{"n_layer": 8, "n_kv_head": 14, "rope_fraction": 0.25}
Each number is 128 + 32 x the weight over its row's rms, rounded and kept within 0 to 255. Layers, rows and columns count from 0. Numbers have three digits each. The size before them is the row's rms in percent of the matrix's.

# up: layer 4 MLP up, 3584x896, rms 0.0277, rows 3237-3349, columns 224-279
# down: layer 4 MLP down (transposed), 3584x896, rms 0.0223, rows 3237-3348, columns 224-279
up3237 092:201121085117107157151149127140242146126162139129117114124154127136108084206115148144135144064070183126080093104096125128091125180192123115106066121125107151106196091159
down3237 087:144168102150135150165128102162182110124140087097127111096136000120124195082130156124118113131124151131139115183136129127106122116109119116143220148094106084133128094115
up3238 107:096090113124137099124125138118127144137079139140094178163068133131086150127189172133100125111146201144118071104126095159135187138139104071139141169126172051111045158103
down3238 107:144097104131151166153187112166212098190084160173084116133149120079167182117165121124110096153106152158112102090131154159084183100151123097113151130144118095130086150097
up3239 101:122123155085122096088102135075129130115111126080111145187118138114146165089125127127159126094103117114103175155103129167097172139132152099110172160122135168187068104143
down3239 088:152140110138140104156140126070179103095121112153106154164118156156154114081184070125112091067178102189130133114164117137158162147112168163131103130101135187156168137130
up3240 097:148092147123123146082141147170071128129095175176074149136104162116142141143125062083116156108112124146146143159131152112135190107136100161180142111092169090170137082159
down3240 098:141144106147140099111094101143168125099159113178127144069172142164100152184129082175073102095127168181129136154112088107151099166066136128123152137107113122165096187176
up3241 104:111133130121105127144137139094134126104102121146078175170119111144072103164102129120066144102142140158106116155197155123094090121158083127109058129116135150126060152168
down3241 100:089137084100126112127137153097145097121081126151131117114146160142122079066176112151108164139088078129122103192103146092169145127147087137148157144070147126149174100164
up3242 097:163141166131079136106159098147116078094135187158090198164149164095113114161183130164142064069111062161117160156193130152111097223141176164159079159082118046127087109084
down3242 094:103147123139076192098123107143087086132114123111080122117120159146119084110191141126100143147161133123164095141096106135129181115065190152115179128104132102136150169136
up3243 104:119157108111124077142121144127155114106159151097108119136089172128125133215105148172140137107111102214114086129152136178154119101133132165101118164147120104094108145083
down3243 098:084110106142132100110120145091125157223178140150115169149172108162094081125163124172068148144157163189132165135102099183171124152129119117125104110140126123087121157090
up3244 101:193125146121120136053180147124149095150128143157036100148080153124077102130098160122146139152124114192132130144126147175126125095034158090157135149054137128096129175134
down3244 100:129115167107115118093117118155145150131158129179143130134106050115158080154116118127208111113106094121103148167133146069142142150141137117077142090127088144173080097104
up3245 100:119111150174155120096188144136125141094146202189145113167152145121121119126107097084117140175122142172110129094156129108090168144133125161061126155141125120089127083131
down3245 101:070140026137102075166175168164123176082199065079105180156120146108130164150151155113117140120100138112062150119091243180107090038152141140105170159134125121166142178156
up3246 109:202134111216161067123134125147137123153114139081100148110158157143126159127174105146163104207156182139179130132029085134137158182118112168074081211136097119167114089122
down3246 113:182209130200138108100143145173141121133177107126125088077147153111128087161176116132130160085126160095157099142123114115117150165168158118107117152154163128063094117147
up3247 084:196152147074093127084185092141130152049111143091127162127120137092086129112210191125182093129106153092187127118136109073124109115096157152133091118079107142167139058128
down3247 072:110124126132098129120099174131098105164144077125179099070113066111168149141110116123135105122170077097091115134114127138146160160115149140102152181054172164128236134120
up3248 107:096130167171133119063128115093088165080158117119159166161153118057142126142113134153096138137182109054072159099102073134101089118139154188096177127127118123155175096196
down3248 110:171108165081169108149101144114168105144094114143097163155145115127153155091131114132106127105148137124120141152157110192153118117170153148094108148173065146116194114180
up3249 097:106128144121134133186179149063117091093194147102175124156158142145129161124085122135111117089112129163096116111220128128158109098126116141121124131058174124141148109151
down3249 102:105079168156135107122072115146162154025152127106061159190165157144111103185135115169091064136183133117135089111101131181146195130089112134099088183141063147137117089219
up3250 094:089175113147135071105187117093088101087125143108099172145143142164119121128174128138124115135117129129162109128121144141132180113082160155184130113147072113057139164103
down3250 091:119151115118138129132168127118133135120131148167119106127151047087081110099004103096161111124126185174110079105094168168138149117075095080139122085160127139040106104108
up3251 093:099199182132131155121107130120120121114178125105116113091083137146151140145075119071104147157134105091041137132169106148084140134127090076124060120137112128157133096214
down3251 100:126168068102151141099159125112146136119056143147090189195068128144099148135150124122139155176131127074133105091162082114115125101084140133148081101108197178144119100110
up3252 095:127118121182112083153184143143194135153106114137138091156059158075081107127104118120076109154200094126102146099167114115150128131165101087065142120129126168149115128090
down3252 094:126070098117152129172140183058107105125179085174154126119103152135130137180153142133116098123085078178102129133159146109124115140099141147125147140139137165176146151169
up3253 097:095123124157091058064107121063140113170156141149125172155120130103149155186176155139172071155168161074069162133111152165113169160144072160071058118114138069069061081095
down3253 097:085152157119199137110150121120104138097090173162168170104130147136140161149089129130147088131101163100179140110124075108163130123123114098113173102133191142101080078116
up3254 098:176106130134144136108138166169161121115147122140080156139129147124091169157100122155117167101086089159116123108074131121111165080143103145176128143152130101155114162154
down3254 092:156123146072168062153013163166096113114136133161204102144157133145170132115171103110142175164104151132124096164095121114150131131114097137168136142147058171153186118116
up3255 111:183106140115114169132147136093182137101129193163086126163160172133158119127089129179085081113116111102072133080156158154158135121097135088120142136136148139116115158153
down3255 113:086157134124125132104131139098072191208063153102141145104177132109162124104150104164094171142114099134182138120082128145176119108165121114143165167130112048108100116149
up3256 100:206176122134134108131149108135137158112113162209068126129054122155151102116059103118141155105121148111107145130117089084101124119148071144108093130086083143137148141235
down3256 100:057155114146151130131050128132111173108161115146079163143128137066154143148166055166174118142104064158144147116094125110091228192154141127122152123076070109142131154167
up3257 102:116149147139129151076147094148143147178090137100081159146120150146207169142152129103123143130099148158160146144181115138131115172144155139110121145114136136098056132077
down3257 093:118136106145147129089117142105126118142112161152167107134135102116139175133145117104126110093104166113150160197160146090120128145147147123135139128141123137109070087112
up3258 101:167146139120101147133110202064134096129164186166124138131133125105148078134104131135150074117207102118107135101165112203141105136119142152126153094166122122121118114160
down3258 099:126150153127099146100153132160117139127150107131120108122176119116147083094095117132117155135088077119126126095150133089108157043138131181120151128178087171116147096150
up3259 109:133131154133151080094137146126055173097154140085100142147138159137145118081132162138161082151191063074141149135149135109103064126166111133090094121079093142119167142132
down3259 117:110095153141174170096116044129106193174133109136118127131187177151094146136107108140113145154093079086131138121138113122187118134130143108138150163160198150124119101146
up3260 102:141123063143179146174098096162098151095087150127130083174136161140147142136099166085123089168134135141145140089091131097168151138141145066126122103162158181071155139085
down3260 104:181143141122134185111071157108121081124153155150132146128129116152105125177150147093111134126132140187100098133154107167135139163150143148154145144127161126138118152092
up3261 100:132125140120036106111186138120149123117190152160153116132136164092129159152069158142142079127167133089117145087192127164132127118101098081141087144117132126157051173122
down3261 099:153132093101065155101108099116086073147108126101149200134063107033108171099079105116060151096113128125123157085146140118113133181097178105132125162122123173148057141132
up3262 095:087176145145143118117112080110105073156122140119083108149088208121114137154131133103112095100111102114159151165097110143137166098129108142077075184096090125135088175094
down3262 086:128159167141166123120121085092184093118124117124111116119094124105161151164109111106131095085103124111095154089190155151144191162103147110123149160077136171212099083103
up3263 106:132088138134194148141169156090131108086150102168122245192132148100068141154082118151109104112110129171157143097155098083123146170137075124197086120201090136112146109117
down3263 110:167151137124140144145108112088105060072127129121116139163145124149093131106143187108140175040143108135079100138095146121131082099148111080018128132147121158054126100134
up3264 106:122177142130123102127073090121147104151127150105075156144144132130130146155126142090095074192197112128099106103132168130093089160155167143138081137124148122107101134159
down3264 112:142172083101218124146146141193102083167133101136091091143097056072111118153122142153124160084095138143166113146156131156111116138175136112109099115100164141112096113140
up3265 104:156116151133141103116110090167061093130120128057092152099097135109153152178142121154119134100181079131180142137168126094112115165117112156171123144124105115121117154152
down3265 108:129147151084136123110124152120123126084114049174150104101137118090104120095099130155154104110132132097176164161115113127111122178116128156208117110157139087149103134186
up3266 105:168100209165110157126125147179178132166124126154114098098145184111146153131117074091144150126157186219080132110048146183075128120182153194123066118184118185126085101163
down3266 102:110183084113109151127106133119101139128119135133207080120169080091178123070098129112119146126131061106134105089164125152109126150129052063091129040147129148078121206123
up3267 101:134165116147127142171101091144116168135115113121143112139147143133144087168094176131094142137100162140130068110144094119108118092147127116076124157162109155123069118104
down3267 105:168101136122122164135120121159158086109148116103078119168069134148107148144088188119101123171153169150109143147141153131067129110124112151113147107126122147115110099139
up3268 097:145143178113110144150173133060173143144155160131108143195173237132087114111162123158127083118083147138136128159115092165159099088084185081107180141132111134162126084068
down3268 098:143144114088082115136120119141167150102150145193105143153173096105120123127149135104144113084136157149153118110120129179144144108156101117055071131130118123170107148162
up3269 103:091157178178099125158130141144127137082151131099153125112133148079115129131114161115126160083173086089130172054116110151079161106131130115104125155041165150135129147114
down3269 094:171109145095095115138169106190129132134083135144175190140142086066150132121129146157143188136089067092111115164129078133141069115132104159126094136168210123121156088179
up3270 107:211146126131136122105126115137149117109176137136119124121127190065097146100067141097073148121130143170151140163187103131123166122132072172113166117096109091155099137160
down3270 105:124114118181139149145158179142179137131114113098099140122122158086092107122124110081113147129115125122165143163123152154148196073114106117140111119101112108174138082182
up3271 101:138122169116099101130114135124190077185119189142085138130110121127107119081157100154168153156167147160084163136102104085180178100166072221104117070101108141105084113104
down3271 101:103161088167102152111127067100122161107087096160158126161094090199110113167153151095137148078148114155195124121113177137157094160148200202099149113145110135085120139151
up3272 087:125139092126157141130136202092139171130139178132100097198155106140143107135131169130096069151070101154104131076110089151144124135088129090097091203131087082099162118041
down3272 086:128144148117120176134125121154156120115197138142100131095139043159096144129117148161108142109107158118111117142155130156138125146034120111117137130098151136125172125139
up3273 109:164167114110077148086129122118099141172191134126116183169128128161182160163110093143135123125165215175159090142134097134137111151131109153112138151133142109035094113090
down3273 113:185079157056176180066111125161114148162131063140156136149199092175072089132106096072113104124143098123123137127103113126092101090056191136103135164155127114086114128105
up3274 100:189070166122125080046138101138087143136169116155156149137103132163119106146169093191122085095148173133128114128133119154106139169152137129141084101098139131218069097134
down3274 098:101127148109180112105115081195108115143088101168084036058151117129160120183156133072100187153126167169168163156162128126103114088128105190167125152089113116134082102121
up3275 090:139119149163142113092111131133121184141181205135153155170129123100144169131092128127143113170124128102143085125132115203108094121093103125138060127129127133052131164118
down3275 093:159113149139134168117134111136126140131140138146137082119084088135149140111076151112081163168137112161111129152110144112104169139104098169129135094107072093142216102105
up3276 107:124136129177070106132143103161133162117131129129130154138120137129099131125163117198139158153109131122094204123165086142114087092123111110205104152154124164097122156129
down3276 100:173141102104088136134147150103098137179098106174134161179163136122127152112141094127087110183095134100129111140124117070133167129088131130151191122142126157135123101126
up3277 110:175133096145155153145159145100166116063123165155101123124111150140123132110148126142110127127101146099116111132127134100105148113187135137119150135157101182115121137096
down3277 110:017141137115159128120121135137117115141147063154155136142108125159119194135118142159207117088129120129140170146165165088094174135217149172086118132124121142158147165083
up3278 087:168124140137129160109133120154101050074172134106105180100110182135114156156110117146122033160128105108094169105148108143092107089067152186111083116190164117100107130143
down3278 087:101131101161095148123155195165147148193154094075071137124133050129124120154125089096062121095109155122131162115148132118079101115160176059111078165174099099125104117120
up3279 097:143138108132077195144134140121174053087122153124136170185085122110112138186143113087140203099130161092131127079170103136150170114164125091155141097159127107081131166198
down3279 091:162108122124099115154138099118153071108126175216116138165211135117140111182086081087147151148122103094180161079093133084128174149146150152107024079167113161077147151170
up3280 092:124202138091083102094170108100120119061097112124108138117127171120147138087073094163110155121148117117096110193129090077146174068146067133134123108103153138140163192130
down3280 101:128099100105131161105137111129138157099146158174122067136070143134124161077146148160149096128069177119092097182146064110113145181130143150143121151153156154089135129094
up3281 103:201123090155109113111190139085077109114136165104089148160151154132115129134094144151137098132083176122181113076150120135109090131062176092123100107151132153135089171159
down3281 100:122113105161055153096103105176137154091151045152176174139146139120172099173183164113083095095149118103203134122121100121155100183174083116122182083128105134134142107127
up3282 099:108071120170181115092136085066153153105124111118150139156056145144107167132091132165110185152102084147130173116129122181134142098122113142159025178133209051122106133113
down3282 108:149154066091133157109155131178055114113128057148117177150135191103090198081141121069122084111116093123138133099134171089123161148141126129125125146121103124103136111122
up3283 115:135148124181152151111138115113156170134133106144121132165162151089138140091143108108088113107086180088122127140126116142049142106146099105165121128138197069129096137142
down3283 109:137137099135140166193144107136144091057081176089161140117117139162153121124121094150122111167119149109104113150131183093119168119129208157155064102128094109082168151108
up3284 107:142147130195117113127150076125148145108102127148077162169188148138139098127119190128137138125183186168168139154068086168144117157137169171014136112171094133063160147128
down3284 107:095080109164170097103123125126148102147113092131070134147139159147127142140191203131102101153084175065148138132048141168145128105138167057138107155172115164106090071124
up3285 104:126158171146037166095072130084127111135137184145088107157194142137121151151081108112075077123082171186121120101127161209110132097110161116169123127071173133111158093138
down3285 109:161118131067098174104130113155092106107190098131154154139113097107096171116107140148121081140137132102093161181090042147188159172101075177106102086146126074155136077078
up3286 102:120141120130119120122136154144119178198128143092116181168134144136112110084171162106131119092111127178137071115133135113097119057137173135137097101108177136099103178143
down3286 100:158138162114120085128148139103149093098026199097200207139146115157135117100109114125173163102147136097130119099136088124064188142130168111154162108094090155112148126209
up3287 104:119216123104164089151155100125129067107104162182106135175095136133105118149133159131109131139166128150123117157062091126075084137161149071115080156123096130096144161107
down3287 098:133124139165164110127155125149127060175090108129166135040108108131061150203115093159075157147051159121117102148108154104082116140120172085103157096116166147114106100127
up3288 105:110131184162140110128145114133128115121134155141079119140098140114092095101120177128120138120114154087113120104069143128075086129104125139147077146157153129137022107170
down3288 109:145157149062070108144091171081148142127133196208174156159094088143071150173111148109116075118125107131068132130152102149121163124122167152095150094159152177087092131183
up3289 109:072092134178110128122198167145126156110089147090115124135161138144103138145156172078132173118056111133207180061095087134104144142055178144131088193127166109118137154133
down3289 102:092152091125152126121124135171106153068132120149141186095129140119100188101134124095089114136115119150180186126117109139081148146199152057103136113094168145119182080090
up3290 101:149112138152136137135151128085120137195135140125060135120131136147139132113105096126156132099086155097099148120101103165186097098158155058124132123118105083067122117125
down3290 103:102136096165095078154167103154090092125087171097107125066155167100123114118082165093128128145084130115113097073155209131115199079121162114139077146092126167101154159085
up3291 103:171084160137166064121102156096148098142190137162133155138143147103186144180155135109159130135123166148167106116120150142136136107114114173086149134127095127147158150155
down3291 108:141079119102130142187134142119157130179115140170121182109139164083106115127097099201153128138133122180163143157139114170101164105098116166196108137083175216056119152128
up3292 104:136084106162096152188099117167125138100108135119109104122116173079076137120138137146132110116079169125105083102119128108141122078107167139133083090103136162074113142107
down3292 103:122159084159094068146127095146094123113134136172130170165106090171139145177134122172109087183132117182168101119139130150187123179101135132129094076120135134119127164186
up3293 097:137074118083152096106100145127157094141155136120091122167039115085148138184119086228130060129143088155116115093126095072128142117153082153187160156193154080134070192099
down3293 095:170160102192099124123119145148159190132161096168143104086110080155144127155112104142122102137105110144129126160069130179142161166120142215085109139178087101134125173136
up3294 092:144105119104153099146140153102152122086128117145140182122164145042103153119149084182118116159124160118133123146143112173145139142127144144125132117141085110134137094138
down3294 083:168131119158127104101156128109134206093027158109129168152095102098148110151078107115108156078081115138134060166157123143123118137119130120186132133153171115140133115070
up3295 115:130142123189094145118169152038064100126165130111075161156117137140140091112101211154113177121163160090099147126116118142116143091150130083151121124150061168126109129101
down3295 109:091123161095116109115092150079147138091141132118123128172100180148105129104149128138126140103147117119130143108130081100157137151115111141124090135113137131157101076150
up3296 093:108126183098074101126159183150137099145103114140059080150069174165113121096134155191116128085088101164098130096151123118132058122138135168092088101096131157155148126137
down3296 078:161162098170061113089136165146148164138121119137159143140092135107125106186119132124153196135130137146135127165126139109081117118117124158152133143100145197071162192138
up3297 095:106052210117203116114128123076108106121175118164130145184131237145106175148104136152114096058131089135094151104076097119139133136157064171122130127179096081146132147141
down3297 080:188110124094155109126069106116108096122121159148151112126081123109091124163106117110145119128126150119103150120092113148164153128131101135113120129157146096164168135168
up3298 096:109120152125086105107128125142157123094179137182135170176104126120050104102121163069148067069122128124095117130073110124037167080185152138128126191119115155121130137151
down3298 096:102139126176130128145078129192133100140160131102142180120083149069100155146102125143165121126133118139136083129095122181148073107218214148156201191082149148175106168137
up3299 104:150088091102105080123144167109139115163165144213123144177150162072143166118128125109119092111122173147191158155069133156089125130163149150174138138124173106167099146173
down3299 100:099105147172146130191090112141135162140109103152118030038157124142159094126195090105102146178060157055205154185095163104168091127131170116092106144190150123122094089118
up3300 098:098093171150079086168120124095132158116075180190077089161137186114118160150049127130106105088151141081144122127131146101146167127070150072061159125110134132117128150117
down3300 093:197149054124149157145117147122125089104122090106143107110084155137185131125089107100066106173097071116134109158156111102129093125143171091168122159184151138122127110114
up3301 098:121109083185139100162138124141159111138114152103145104148142114101060126070137167176156124152111148126110120108149115100152170108110131155123144119087069134110091098120
down3301 106:091145144159125116162132101140127124141111086103138096102129145134195130135138126109092111094105148104082197143133147044086116247162154166131163131106098113133185117091
up3302 104:154095158171128051137158171099052130109091210150096157112093201094127133139163119106132101117114155099141146135166163126153092109112087126098101160156119129098073130154
down3302 095:166162141087114157106084151141081093124176093127146087166108119158139130159121194133173141162118083095096123183157121086092165120060097179139187127073156143107132136144
up3303 100:088137097165149046092175064114145063123070118127089120168149127115142134072134058094134161129081115091139147129088156108150067147090184122217103115096115133132041100099
down3303 105:150076126088105142127120139148137137117155147143167133151142039141085084102121156151159103106093103115112145116099136110111152100142104159202108144137106093131091104150
up3304 091:114187148083128152128087150084211154131131128140143129156104135170142123105041077157170150121151113160114148120096117199113146126153123102080079182169127133097132131162
down3304 084:126111135110071088125128129112168095145099111127080063085126057132147178155131104086073120136107107126146135140073109211119111158120149159136060130193096168112165139089
up3305 101:125104141130183124072249114160076149136133194158118158159152126145161162134124137151167115091138150155132170113162128128127138170090151136145117099119124039111116091141
down3305 103:166124131173135143171121126126121136145132174164150144160069114112064134136156135159095086073150145181139135095118143137141115138113142125138170131156182116074113114152
up3306 096:097141196114157136139107146116133099125144084169088157128132145095142060124153167105133050134062096152160128146144067109095097128090143148133100152095098133126100151100
down3306 093:188157128110142179093140121132113109154073123131129143138121153098108109171096126148074131145185129107132115089159111138122159102161132143098090141097091130123095190121
up3307 097:129152143146082055138215145122130061156105129150094146176117168143179141176184122142116173153135130115118114103138097157130140135122119074096121124138133154133124122151
down3307 109:185179140161145113123115101135080059147146084097110126132084128138122217147169135117147132112141081159159120132094096108089153125127116084055144135113140109145084118192
up3308 102:140108143157117097127093131148155114113131146153124122141124135126125163141133046105125139118093114169141143123146132131176118104156127126155118142145148167138113114142
down3308 097:137143138140132164170127151121137131159160098135146148133076108117126190076153090141133125126101082134165140162140144125126168101165133160161087096154084114119115153157
up3309 097:175114140150075062127151163097151095163163106138102135149131209146161146145144106183094166105150119123112163065087132058151138147150093160092059190101127141124110154078
down3309 076:150091169143111149094081103144114091099161122162110146112139115114123196121155188108162090067135110100106148109119126085166160104088078118085139109100089132125126170150
up3310 100:130115096092168104148171188066128093137132162090099126123172168137193182163115114131106086088131095116127088088116155157173078118083115125170085198158143118158164188116
down3310 099:051186133100170095143112164158161131151151159102100123121159159140113160129110128094103130102116107093180148126140103181143088158103115100125136168101149144193181115133
up3311 108:163162149139116136119219154139139131075174135149134107189111145146144148130150180124084091081163139114158157133110167111096058117134144157084075145148205141126153118192
down3311 114:139098124110140100131139176151153170126129130144157113111091085128131158120125126126183109149154140147110134120191134124162079144083183080068112175171075138088099189113
up3312 096:125142146160094110131154153041121071116202152202162128117112163121133167050117148183125106053166160144083169105151168141096190121110157160087087129100154156145134138125
down3312 094:145102096151153155158056150127134152138168181189180177135099118112108138129112169135111111104131124128167078090098159128104070146179134134119160151157135151139083139190
up3313 101:109142178106108126068126095106136168112098107132154149136184139128141173138178109123170081148126105119097099091087112120147057138137140135140073119131112175155090196153
down3313 091:169144110070144164111090099152176126107184137116095126141118073114132118068093141126118148134119140164178151063128114094111234081095142111138094068167150154075106129136
up3314 100:103142153184202138093192140137113083103145130115079132137099136149143124089108151149152132129124148169095148131053123127072151067118119088163087172120139140166147113104
down3314 106:167114175190093122133162106115139107135138130057184192119127054094197164117105116090208118124135076163148116075172136086114080092161126129191146153149113153142119132163
up3315 095:107089073125144129162133154115091098144153165144140159127123175116134079165124123186150132157167185123103184150143161107116081118139154161107090139160101151065115145157
down3315 090:194088156171149122137156093111130057118126113086169144174168125076126189103104158136116149145077154120083085125098128154128138119133159137109118087152177118153059142071
up3316 102:149156165134173127110155111158084141064155161162049211159108164099110125079085113092180133123080135104135064068149147143149119093103113160153149136126192140145129098179
down3316 097:072154125143106162147180106155115078132152077125092145116136178129098190156106151097154119116112186072104126140144172126155095142126113110117185173149115120130156122143
up3317 107:121124094117143081109097119127118111126131156186121139173108157097143126144131206070113148132164144053144179158113101156093089117063156112110134113170126152106140147174
down3317 116:143096171127101128066158100092065138211136155084148196067133136148095168120187116117172110124102144174125087169123066124156123137149125152106117161130178107088103069137
up3318 098:144185155119133086156118091108111119087123177167182123218140168092144104131087127169126198123120128136102171149092096126034153117162076049093175133135118137091100165079
down3318 090:116115155109137150142112147074181155165153159154110075141102133145148169129167121113126114129105126098140124111136129105151125095101109139157150122165100165116129103082
up3319 107:146095198183135123121151091144146143151151117113167113146148132080135133144083134125109117140120118189110138106208110148148086155112104171096164131133078197140187061189
down3319 112:143173107094085140066156127145133163144135143069089096137112173068094166170083103100088149092134155172098106165118156159142112082125134105161156069107095109117184115106
up3320 099:104158118081138095144124125143100126110198159196098108136169159113111086158110083051152140152152093106134081087111108212147088091175112123111116171173081112115156129123
down3320 095:137107145117139148101145147140123138110077138077087140121170119168073153114133176148085180066096159145125156125151066137142090140121091176131105093125106142135120097091
up3321 096:086124093137082160143167134154127097075131173067103197127108164162086088065150156136178090082172086133114134137127150143097136142115107117134086089083154090183123124110
down3321 100:146177152174082146067125132138154144099152099162179163114161178076122110169139139118121117090182171124104113098119114097095147126165090037093141152082120134126161121112
up3322 103:129143162168166195146177112052079112160154191086132220135173131138172085133136157133148120117093096179078074103092121150143140129142068162116133176082083091158144132126
down3322 092:124170150171087096147114196123127113086155116129134171111068067116092121149135107136080160109110079166119153122123145152095117149117109135076107138106163112100195134146
up3323 103:102083151117099088158141094127148097136161165139151104150111163064179142110112133130138163080141189104099123109139152099174061099127143152146087158143124130172110157161
down3323 099:133137098076127146079116060111132097126136120122157096123135152093131177091136148175204100145136107142127094163095122126124071116146126178143095145138116192130104076177
up3324 101:157148118132134148097171144134088086131080154131149122162096139063143135123148114107124125097067133148147142107182119067074145219116072126165140125208081134185065096127
down3324 105:071121110130120164157134113126164224148148083135115159151163118164138109155100054114116105098161107065126126193101150101174131107150160104167136124128087139156236168103
up3325 094:148154095133186104070153143138131118122123163096119126158169148051116209104084109080152120135142095128064125113129117117109100119126151121092160164070080151177125077137
down3325 085:096149136118145105097152089129212141090084138100114155114056164125124156155100145093099108106147133183154160152164140115125095124146163094047159091124133135116067156146
up3326 098:129139090144154159137081162072150133112084137132135109197180142104172119120195129100104084111103109146106115104110113141136192160144160176143095136126110090107155113084
down3326 076:083139138091093108123166181190144110136153106147110123135106166143130131122101131113146176111136157108157108131164128157080115130136103096107163160161103156116084122155
up3327 094:131174176130126093140089138143097035159172167115136141155129140133148137085141125093121118091125171164177130153175113100115096083116094139103134158111106109110151120104
down3327 092:194123144163132162169118170197176065160137081123121142154150096186088151162108169077143129106169145144139138109115159181112170111084121102133167074135086136073160128198
up3328 104:186113123187157091113142133107180121098179159100111164130053135128134158135151165091136159171125141108097167078118142144114144187059110137151137124162116055143063115132
down3328 109:167121164132088149102138139155126135144110141166086162146152094114096105081120123061079103157171128137137091104098119148149093120152149099091056136133111095149167108117
up3329 094:152113133179137126116086057148161100183127105114192084166151111081079197134140157108119098139103148158101096121170111150127190144146127203096098141108118161111158149139
down3329 091:132068098077167122104123055137026110153119141105115110118155114179121136156147138129133080141148119148125188120131117160123139097108173070065085092218169128128140144142
up3330 095:120099105127164129127086182124181171126120125146118136159154110117145137113077103141098171154096147097166128171147126156131132127135161119157081167134149144113139153150
down3330 105:085155096116132134132110141117153116115153055204173109169160104113136180144123170098166101133141069077063104155160071181189102177119184138130134131123155095085088138114
up3331 112:129127126119142071158165180095109104114091188142057099154090137120055177173138158066092126127120188127098099124140140140115090084123127105114105155130182177097155105076
down3331 120:098098167128093141084082095102103184113079125138145096172100140150067099146168136153085124142174152095145058136080198079134098128107144184099032134067104125130142126161
up3332 095:133111175153122107062155138154116136104130196084115164188147144084127085139151136149123036093151128143146152070130138149147099156114145143135115117111092124135124136135
down3332 095:119089154133115104135142153128103090130119078146144091113173122100125131104129113084180138189132095147186161087125148114121145090146121105163168027140160111132173135181
up3333 091:117098132123089085115118134143106124095143123149096131135154131190155131147136120136116102074181166066095156151127116136043094175111119092135100087081127128041056097147
down3333 088:149093111168108142153105113168105067145111115137159118101130160149120146084106148101099133139111170188123072171129141112092142125148158130085101132147091153113141190117
up3334 097:133197072136166108108131097117144119120115124138105131175108140106131116123136159115133101122139117151148108139112133123113221124126106177067105168090086103159136097086
down3334 101:095126062072138108106146155125080163143099118154127194111115098125133080129109150190103147099143135103180144094143162159116184133111170160129111069189085143134100135138
up3335 095:093124140146143103185122124110097141110164172016118080129158180116140132130064113173047167129183154105190132124113058180121092085070105204098172158115160136113139160080
down3335 089:075154097153184144069152131163135136142106141150149086088144147115115157133155139136095112124112136149179118137142150156162168169131133123102114146150089132110102144113
up3336 090:154159145173156151108153167119079114136185178142157117201120124106085132100096146060144051155112133105124153130097100117156122108109121082152096171152188128078148134114
down3336 092:153162150075132125131148082148143129058183149096095053135113000135126103170100181165135168167105069129128150203169129144129100145086146138076110106079126125100145140112
up3337 108:117128189168134117147228201060152168146129138193159141145133148137145132114158123134106101125158079118181144164101151097106105115103105042189155099130140144094122165151
down3337 110:144163079171198207183122146103134175123070118107134184078235113129137100103141137145134109137138068123124182115107156061087090075131123145141127142167136188057128108109
up3338 103:130149148120143143142146164161102059122174154151112104138146118131140130113124198083084084147118143092125128170157162137146061122134115130180158155186122096110108124134
down3338 109:081093113122133167165157106135169103109132161152149116157168165105164158171073193152154102105117162174109108145064105072137112107110112094116138131113185135153201121074
up3339 101:114145179129122126062132143084146078106121141144141154128115150109136125087104161117149096097123103122147131132114097153113150136083098121038115092170097165125052131142
down3339 101:151100166157152132099077126085115131148209106147146069109114129133115183135095165112127128175163147121123110093148149106045201078101187112115172158070181161074104126144
up3340 084:130083121113145174101156110119176096097171153150102115158104117149110120120092120067107113124080121131133174137158103193072169147124163110081148159072115141097154134126
down3340 092:149182153122144127119118148141176195155158156118099111145078000098095133150137109111118153101158113098151083181112162113137108129101129093113145117125124137113148103124
up3341 097:164148128117105110126094143181069129203098175113074174073171170132124125123149114181095098144167140137101122136127115158157146085131143111107157110132134165095076074144
down3341 096:169159134156125206112148116085162105129106076124168111177113221103174171144134159131169133090117156086127146116137121173129129139144144137143192109166128157142127195094
up3342 095:115187136134153108120158127113118119124169162119089111180167149215170093139073129111136058062165111144115088093162187121151140126109130112143129108139139116103148164126
down3342 098:109139123180130102160093124113176178150116186115156183105121117147142145140109156135079047128130125180135098104119130126158136193135167127095157113199084085093110136097
up3343 105:133154075140153179122110143096090162105098156133136133178138139093130111138101101088123119158092159147153125096136125119131133120130191136131099161173141140146079132180
down3343 111:135144111217118127163132122080155113102125141117138199092154107081132144106113120123146143132100163184103107099073083112130116118173165092122112161163123117165134100151
up3344 096:075144172139136121097166186123172109143137154096052157179141144112132155136099091137153112082101255093158096138079108104150048123156113044156093149107103087105096130115
down3344 097:118232112162123143100094084132082117133110127123119126172073111099141108174104156109130111125168131114171194117119117125124069115120156099119128147081166082130085098092
up3345 110:158162106148164139093127050065153158171161141154065166158065135144122172115167117123106136140151122111148078112153082098177132127158066134162117149175195142108096114154
down3345 113:196123038158161091126121124115173137164108174164079093110158130114107084137115031103133120137162108100178112098130135119101171119093164083122093122135134156068125107191
up3346 102:078157106144166147107103158149153129116162116089123154098148111084150216147155113143152099115147092068138157089086144117147097149130174120112146207061141139111150142148
down3346 097:113081134105151162168136147144085185105156098109095157101141152171069100141100109099159133085095114161117083116097122177104150151168162181190094145168119089140176138111
up3347 101:136139205131151108089174126130050077166143178090119102121130163168137121175155127111140106144086177178132146154063115139123115077125144121104108107111150193104113137163
down3347 105:152111117147086142168147059051100150075128130166116094171145107137091069181162209085104158118123133202143059136133123119124141098170145081097167121082094173107157123174
up3348 087:153084109127159141121115156125100105235102218160168164143129151103137104118116154112008100073156163139152141107119160140112114123116093118142084153210091088214104132214
down3348 082:115103133164134138147140139180138139070137105061074186149135000154177137137106168111158188097123144103143129143136111073101164144139121189113173127104138122085075147118
up3349 105:140137062120184105129127106115172124113088140136093128100125136152161111098104132107116106154146161139127122115137117138144091137089162129153117125109137119144124113135